{
  "norm_place": "pre",
  "optimizer": "soap_variant",
  "learning_rate": 0.00501,
  "decay_fraction": 0.707,
  "final_lr_fraction": 0.0,
  "dataset": "wikipedia_en"
}
Each number is 500 + 25 x the weight over the matrix's rms, rounded and kept within 0 to 999. Layers, rows and columns count from 0. Numbers have three digits each.

# layer 11 MLP down (transposed), 640x128, rms 0.148, rows 172-221, columns 64-127
499466500525522538469523435533470483536521483530522506518523557509462457473475532490479490526489494466521491494523517524482489540462529507506455515502459510481528446514480464474474532482540492
502494490488503498516481535551522521487480514468487529518510496475500485506490506454472563491491500555507498484524496521508501490496518470479467514499471475514489497485490526537466501514504511
516474488471520484511525506488488430503510506490496524518469503520454500495496522500488516493530473498497510505517496510492532496497491497523465490527495480502474464523504486493508507531515491
490532500504464465504493468513511510507487526502526541467480492522451522522488489520518491502528482499529473434508512541515511525482499540492497490504507515468485554511497498472515506504491481
537541462477479483470540491499476484483492503519478485481495460494498510467493511466498510515548527543495468517522481518524490481527521509482514531515469513517505467511471533511484543484533539
493493553556467488457467517476545497527508482510490527486469500501468530502530508505501512513556479496481511461511472509508484506495533508500503483505493484516515476463503491486523504522511512
493510528507520499530518530476534472570491481543533488453528519537441462484504489527503480476522488479537529512468519473519511510518497486453495509512536452418498506499517486491501470486536552
486518451461506464485481477514505504511501509466492499484473544498544499485517520483511549514506517475494534537492536462505469498479510504518520535523486531505543464515493481466527484527485479
518506485522482516512494478535489493469503543498471504496451511439516509507513486504490521500482509514542479478475505470483490521434493482491482542479509438511493500503512498475489496510491503
523495467496473471471533549462525498510529463460533502504478505454506473503459536498528523561518482504531529512471452490505537498507535515440452521532540483488460488540503513499510520494489499
486489494507482493503512475485507509512501464513525549538505484526495481483486496496529497488525526500459536504525505476509494479511455485504486487503482493536504502489511493480504541503532555
569486526506470499484530455463509469494497484497538491524476508497465465461511462548470493483502481508459498464502527469461508494492506496482505502463515520463503522537495474492509494519482455
522502501549519506506503546502508495521510496459478480500463527497499506534481506486478486475496526474496522531480522510485534531497526471532496512521490478518481501495476397508464543525536507
483524501476509471508494516519541525502488513486466477530528510493487509563497487484469498510528484499506473474560497504501504501506528492547466526478497463482493485507475472512507499495537453
548499490531486507510483510472476531521497503483520516526492463480507510513498531457467524498488460550494490489488475510469486491504514470488469495479509459467471506498487474495489472534491497
531498501493489534459541499522457492511498498514499511486521517486534522496504514477499519488519495441477461481473484502462500500471477518495498450505535529495489528545488471479514504490508569
490516505514513500491485469517549512469532536466503505500504475450492513557532518490513494476521506508468486544526478519548467495491532492494513455517526544523495488518487509508486519477487502
462517507509488491507465508511497484437503475475486490496551509453505508487480461488503499531504495501480513487530497523521466480505475491528497519500514503531478490534472490488443505518485434
507467486547488526499496492480511491500445488535518489526490471482526494525493501537517470494458513478491502482499518510567495515480508506497461448522443493505501488478513449511535493458503501
524483465495454499490476472466503499471445546508505476495514566504540493488495516490474492505501505516497497445531514524525474490516469525513513471478472487484538510515482485523523518499526522
547467493476526564493501498544485495508539510525514528544493534484461489488498507525521531455488444530442484445522525554543546493514523492504485528472582502492550543521503485484524522479506509
492498508512516490491515499490508462493475515476540487525480494509537464498490500520481511454549530500472460536513528517522478471493544486468448494487495490512520500505511496492483489518476532
490546506505491524459478507474509502510532446496526462495486488477507511503477522494475548508499521518524438524511482464494498529548468494498552471496502494497494468509475491506529509564527565
512536514484468482510481471480521460498459488518509477513508468497482465483552530505488517511544490530522503543508540480527484472510526451521442509519474524515513500493483462519500466518522515
547523512502510532502520532528444452500525523488531428523462494450509517519488518511495486488495512447472499471518479522518500499480501516477485486453514530471496512508491507504477519485489520
502489469473537500530453478516505516519535511482542498524511440518488560558537492497498507526461508520515519520485492538481493499486468503492523525490469485509507513510505492497477526491529494
477479532496448545486469525546496453552521482493487480488504481492503506512483493493474480506506530504511502534527480579520505505522487529542491519533523470496471523500528485484490527492533516
472478521528494482527487445490491541501510500460452495456470538542533506500525501449512507500454533472473443514470483436500478497463519495479499453467514530444496498503570507530518502515486480
491522479445501536498503507478476501490501512558481445514514517487539472484490499494506530475498534503522518495474481498503490500511489496513498460498468519487488542524524518537494483529501509
482490517513525488523502449478512510501520489476513493492482449495510468497565522496474452486481533485532491523507473512520509507472497492486495485514511484499471494495489492514441484525509505
478545511536521492470465483484489518501526487532459507532515487493504483511508501470490502487493517505505454513497512497494524478533496482512539489474512490493515537476512501526515530510495519
532506464472482535485488463476508536513502505497505509476504503501472506484495544548501511521454487497532516494512505480490475482502491502486515442512522496483515488503500516477515473458491474
453507518458536460577494520529510493495499542494522500496538504480493510521538518499512500496510479463492490484531520495495492502541457448452548478503507501503515478530527471490503458529514499
501474473529491502496479509491486505489462518498519567478510518506480558517491473492477501523528499513522480498516510536463484507491491511513487474514480459547462487497531497487509512438487536
494505506469528508555496454530499513471506509512541573494482486504505487491499433505492454465483524492488485539514508558486514529486475489452484493485474475466472493503502482531502482488486525
505513499483497505522518500516504462465483471486520539490470526524496504512448472498489503494527497474548506517514507502460525472513498517488484486487466494514513486485507536500478476491459508
523497517519486532527542450501466511482518493531492472552504478500467509484557542507517502482522495495478558506446503525537517511532495494522468509499497527545475474494458514498479521509519522
531485511505513473480446484492506500481458470470529511532516514520492519486512487497464456458495455551519515517440497517502480508526548471499508532538471492476530498473546481512501486459555512
501494478439527581517524462468515487516460421549440456481492517498476506484491550506486499465496502505517498570539537483496494483534540503529541510518517505470515528484510508534497523523504535
504492488508493536448529490487482492517494481531519487474484468497488516482472526479505488489459498526506519519478503526534474498503490518542458484492494512539525502461512533506491504507521506
505510461527418484506514491443459494519518513446533489542491523495477537494482480522490508486482460465567498497501536437471516514524479445540525520474535529457505520430517477497534475510457468
509510469511471439509515547500515539533481454501490498488468485504496489492487512500485476510499508504505516515535478529477448461474508515468490483498576458480461462517438500524489501554519523
535516519513484527497548552484486511528486463509526528520488510511478469475488498494528511524515462537457506500515520464502541487484543476512490471487499509480534504489541521506522494484499483
485460508513499499459509512513465512482479478491504542524506555495512500502517461473522472525481454526467478472458498505501508477498479511523500518468518515494491459489498515510514471497536513
485531527488494472503548500490488517531483515493531506496474544517471457502481514514463515541511454494490519519491510447522441487472525506489485493489498496497526473509536490522525498499540518
471451449483505469469492462510483493487503502545546512502500547540495476486481529519501507504476505528452493533509542400531486471510525514501465501516507552478490485514493560516518508501527498
525466451522503450493499482507489493531545476503518530488515473497494498497508504506497526432502531492522500493479488481497507526499493501487528500514474462487489533500524500551499471492489508
495485471531512471484545471515563509544510496521502445480501543487475516492471480499517557516497517497528522473486516467513488482498510471473481503462494483479469510529475466539506490497488463
474491484525492476448531490487511487514475491526476512467523479498520526523457461548503519491508481460503461496488525494497510551487509494462540532508495505473573520472527483459493485510502493
503535505499505495505513498519497551477503535516446455478535491463469500492498503528554497504499502526526501503497499513493487496470551481486460453546502496493472491511486481512507486532503503
# layer 11 MLP up, 640x128, rms 0.135, rows 173-222, columns 64-127
517528506565501488498485462513509487473503483502486494490534505510512482554530490528508524497502519484489517492461509525491545472463516503533552503486524500520479500460539543510491523521488533
452473545480468507486475552485500573504508506504501501481536493527532518514459482502489449475480499508490485530489465500513498483556478498516513480496494507478557500492521521495482482540464451
509501521538493478492514505490439534510483530513457455540534486485483512486483496500478524497495502531524498495505476527532473487516483506481476495518504520501508473515492496500524479472498498
526470483511458530497452483528470523475541501504550531474510532471509506506507511525494514509467513536493510503505500471498463527476487469536483489481496518509474531527515519488489506455500487
528519534496519526499526495514499483465507480517507527521461449491517485508505518549495509488467522510497550486486498493491471540538504488469505456541498488495530499524511505500479426487489496
498499486522447502516498471499516467459500520546443484507531514513458520517524473511543479489502525504500503501457485492533500531502487502460498488533474542555486512438460516485503516511480544
503535520507493529519493538492474498499479521520506506495516487525501516523482514495553491518491530472484522490443494501474489521517458522474508501492467492499524495579495497465505525444492519
522479525496530549524491500511518528504510494511476533507512525548540492498443508513490456469482508483477473499519456511472518483524464523507462479544511523518553474502504512533508514444503501
513508504519489488521472502513518480498505522516515472473509478523493509471507562480453515526475483466495502489475486536470504475481486476510515452500506493494541513474495431493511512540447461
520562554495503511524470522526481497501501535480525476437498533550523484520496495478495522477467483481530490507474479480484484569509496553515490481511502465496482511493480489498499470497494429
452480529518479491503506486555493533483484460507480488454529502507548524549462497512501505501519528521537459497493511505526458507438482522534485482493487508526529498463524526558486526453505516
513525545519490496532499451456450500545492471530483517475517490485506477521498460508517535511495452500491503428523483485496519493489523526477505465532470444481535502482497539511489473573496480
478501543531497487493509524504486487475497513511525449483490507501499488491478491497477479507495492493485486479521498494540510554456493492470520463492425484550505466522462497486506586454483468
474536493506510490487488514494499500529488476536467498496522506514513505509491492514500520473558535491505524448482520476517487498476534515523524499527472534531518489506507509493524526489487501
504536528524510460499538530487489496518502506540506504478535475439507509498542479537490506474517506514511540466496498526491478482520479459485487548492487505501483519480482515494494507508495556
542467492512472502484476504512496499508487488489542512477453490456492467494499467507512543501505506486480510505469452493543525468483458496498522484499510519505474513483551491532556491498484513
506461486495480496447447517508530481507491509525528504480486538506488502447506540526511514539496490499527483544514523505494513524511503472493504477504486491491505509461493543461498506506496522
473463526500551512452464524532499492514531478507548504499517490472486516473487503494524492485495472488497481493482488524482533506525485511536485528528513509473527480523528502469496507538449513
475511470495501527475486518445499507496488510500503528531484486496516460520497507505527495490479505474491485496501516523496483493512496435514492491520499458503484516499465522465520522519457530
473464490486504523486545536500481497479487467502520471499522504519526478488483518546503501564459510463522528505509479475467536530539548507481486469517487486511469481474465513472507467528488473
522506489510476504492500478477488486467491465503538499535509431500472545457508443525515533472527457445478469505512528486451477509493542512503497518515558489509456493524486492488517507487494534
502508498544484520523466505519444539512510477531443504549493552490484498499469496571500479508523552533497532503500533490493502502447492520456457504518522485490496511498475511491500494508488510
512509502478478506536495447513487519495454482486506503508527527514555524489479525476473521514474546455501534479497476515479503517516475490491496489487487516479501473485477496494534524471482468
469522499485514499505489465518543498545507462528485526548529481541531512425527464500519492509496517499472521512422543537473488539506497488498520485473523460524513490499524513509507479518490505
506526500526463485532531501507507530501480495477494492466520497490510478441475488518430497476520506484449446473495526505506535446510556486507531481498488497477490486507464494508509455458474544
517463470479473496487476512509494530520490503501527494474496529500492467462438521546515480541465513505515463483532532489525502492505497508526491474509517474518470484547436555498513533429481514
551508525486536484484482524510508495458513453499508540537504503535542515499476500495505528488497478483487504529508474486516518511465504498504496538491518482537480481494479526436450484513464519
505535473535470500510495502483480512501505509502493501582507493472502509491467508474488482500521545507507487497508497513535476546505488501484491529509504456517519446502481521517460514517532490
502501437520467509480492497527443511510517502529538475512475484524485533518470475499488531513470505509532456511530467506525530480512490533487504509503471516477516511504492460534452557492519514
541527507497483496503484491545478512492529510508480513486511530486511466485539509515483492489466494520495521486512527538481478436486466507539478507489462515500539503470509521523460495453484501
496454487456520492486493530503495483463474504515493516538496498494495516484497484451453488504469540474501500455487475520513518572485533459491486532502436503465493480464506492481505518502513475
466479525511531495467488477479506474477466525505489516505518478515534534464466500479474519467506508528443512481473471524522512479533506552486504480499499477547516498509498509495493528442491506
496518520500492518448461494491467505495499481491539481514495426473486526494512491501517506506526532485489511443501491496537476511512500523468487501501453448514508458476502454509539524540491473
479431487465499469478521562474536460479527463496490448500547494497483521522524505512464534505508498528495477535465559499487500492521505517519519429558509517499476451468499547517502517482526470
509516501547529499503514480500451525523530511498538530440548517492475530544505528444495520476463516500515475482495526500465487466473524533506497477494491508490500465518523530540490546491484527
442538525473525473541483520509517428471512477497539517507520500523498495494495513502507506537525496517482502499516516502479488505479505507482499515528485436470538490531541494514532515513448535
476483500519486500534508509519503484478482473489510506506526485510509501537492495470479492509473449479502485480557497525523510499494511514478479479482542455510518499528407522497472487479534503
514530500480536506556481512483507525454474497481509493509511458501469480503446468462586457512473512516502559470465478481502505521479522507465466490505534473495524510494473492497489475490523521
485548505518500486509501494510484488536486511515477535487546497477519501510519448504480506502511465475500469526501498495517500504499487512515532483485489479481475474494531472477501495474474495
522531519485513495498496503536444516506412477498488498508568468501518516461483523497466466490483450476408545518507473507475493539575503494586467499484451574524457446488480508532477525524461450
517488495525512451504503482465485567494509484505478494481504448541471518488489506522476520502521497492493518505514498482528542503508468496495517486511475520503522499518498510501527530493456459
486481494471502509492440512502484445450544502489509521510502488521483533475476498519513486499472575527509447502504474483508501536508458513488527484539497484489484502516480505481487470483480475
520558469488533513523492491476500470529542542499491478489538499464475507481474501504497506505496546447517496506520470511517507502511498488490502488515453486480503525494510485474491509467483513
507454474499486515518503485534501473502500532497544488510529451497487482535478461418486511504507522499502485495489512484494543451477488498491510514509529474517496486465476515485501510442489488
474518492506564502475520518513521509501510491488517458509476502494468542470455485466456493510518497479518512497474502540495512531495521451467466527491483499452499519457507523491497492487504487
520510555498534492469503505547549481479525510498459502478508487516514520492479483496506497483518533555465493499504524526503496445492521526496506461492486485470528533498516497479470498524520493
509517503519500516476486515506502479514525525483516498495486453460525507465520478499471528507479501487484477506489485490516483466503477497485445508463522499495522514499507530514560506517469496
517483484491553498470499478479524517549471511514545470494508505475545497514515523446496507502461506545493527548495483474503499456534505496519518481477468496476484499542446505490521491505441489
498513487530481481468475505465506494506519520511523530525474491524521473450479489485448470503501517502481507493500493539503517546534489474485507523503511514490522524490476512514531479501481482
499474486516505499501545470495474480495477502494507517431505474480506506493489530493518482464487498473490462516508526523502485510519488503493520460479536501501488522481482531530477459485476501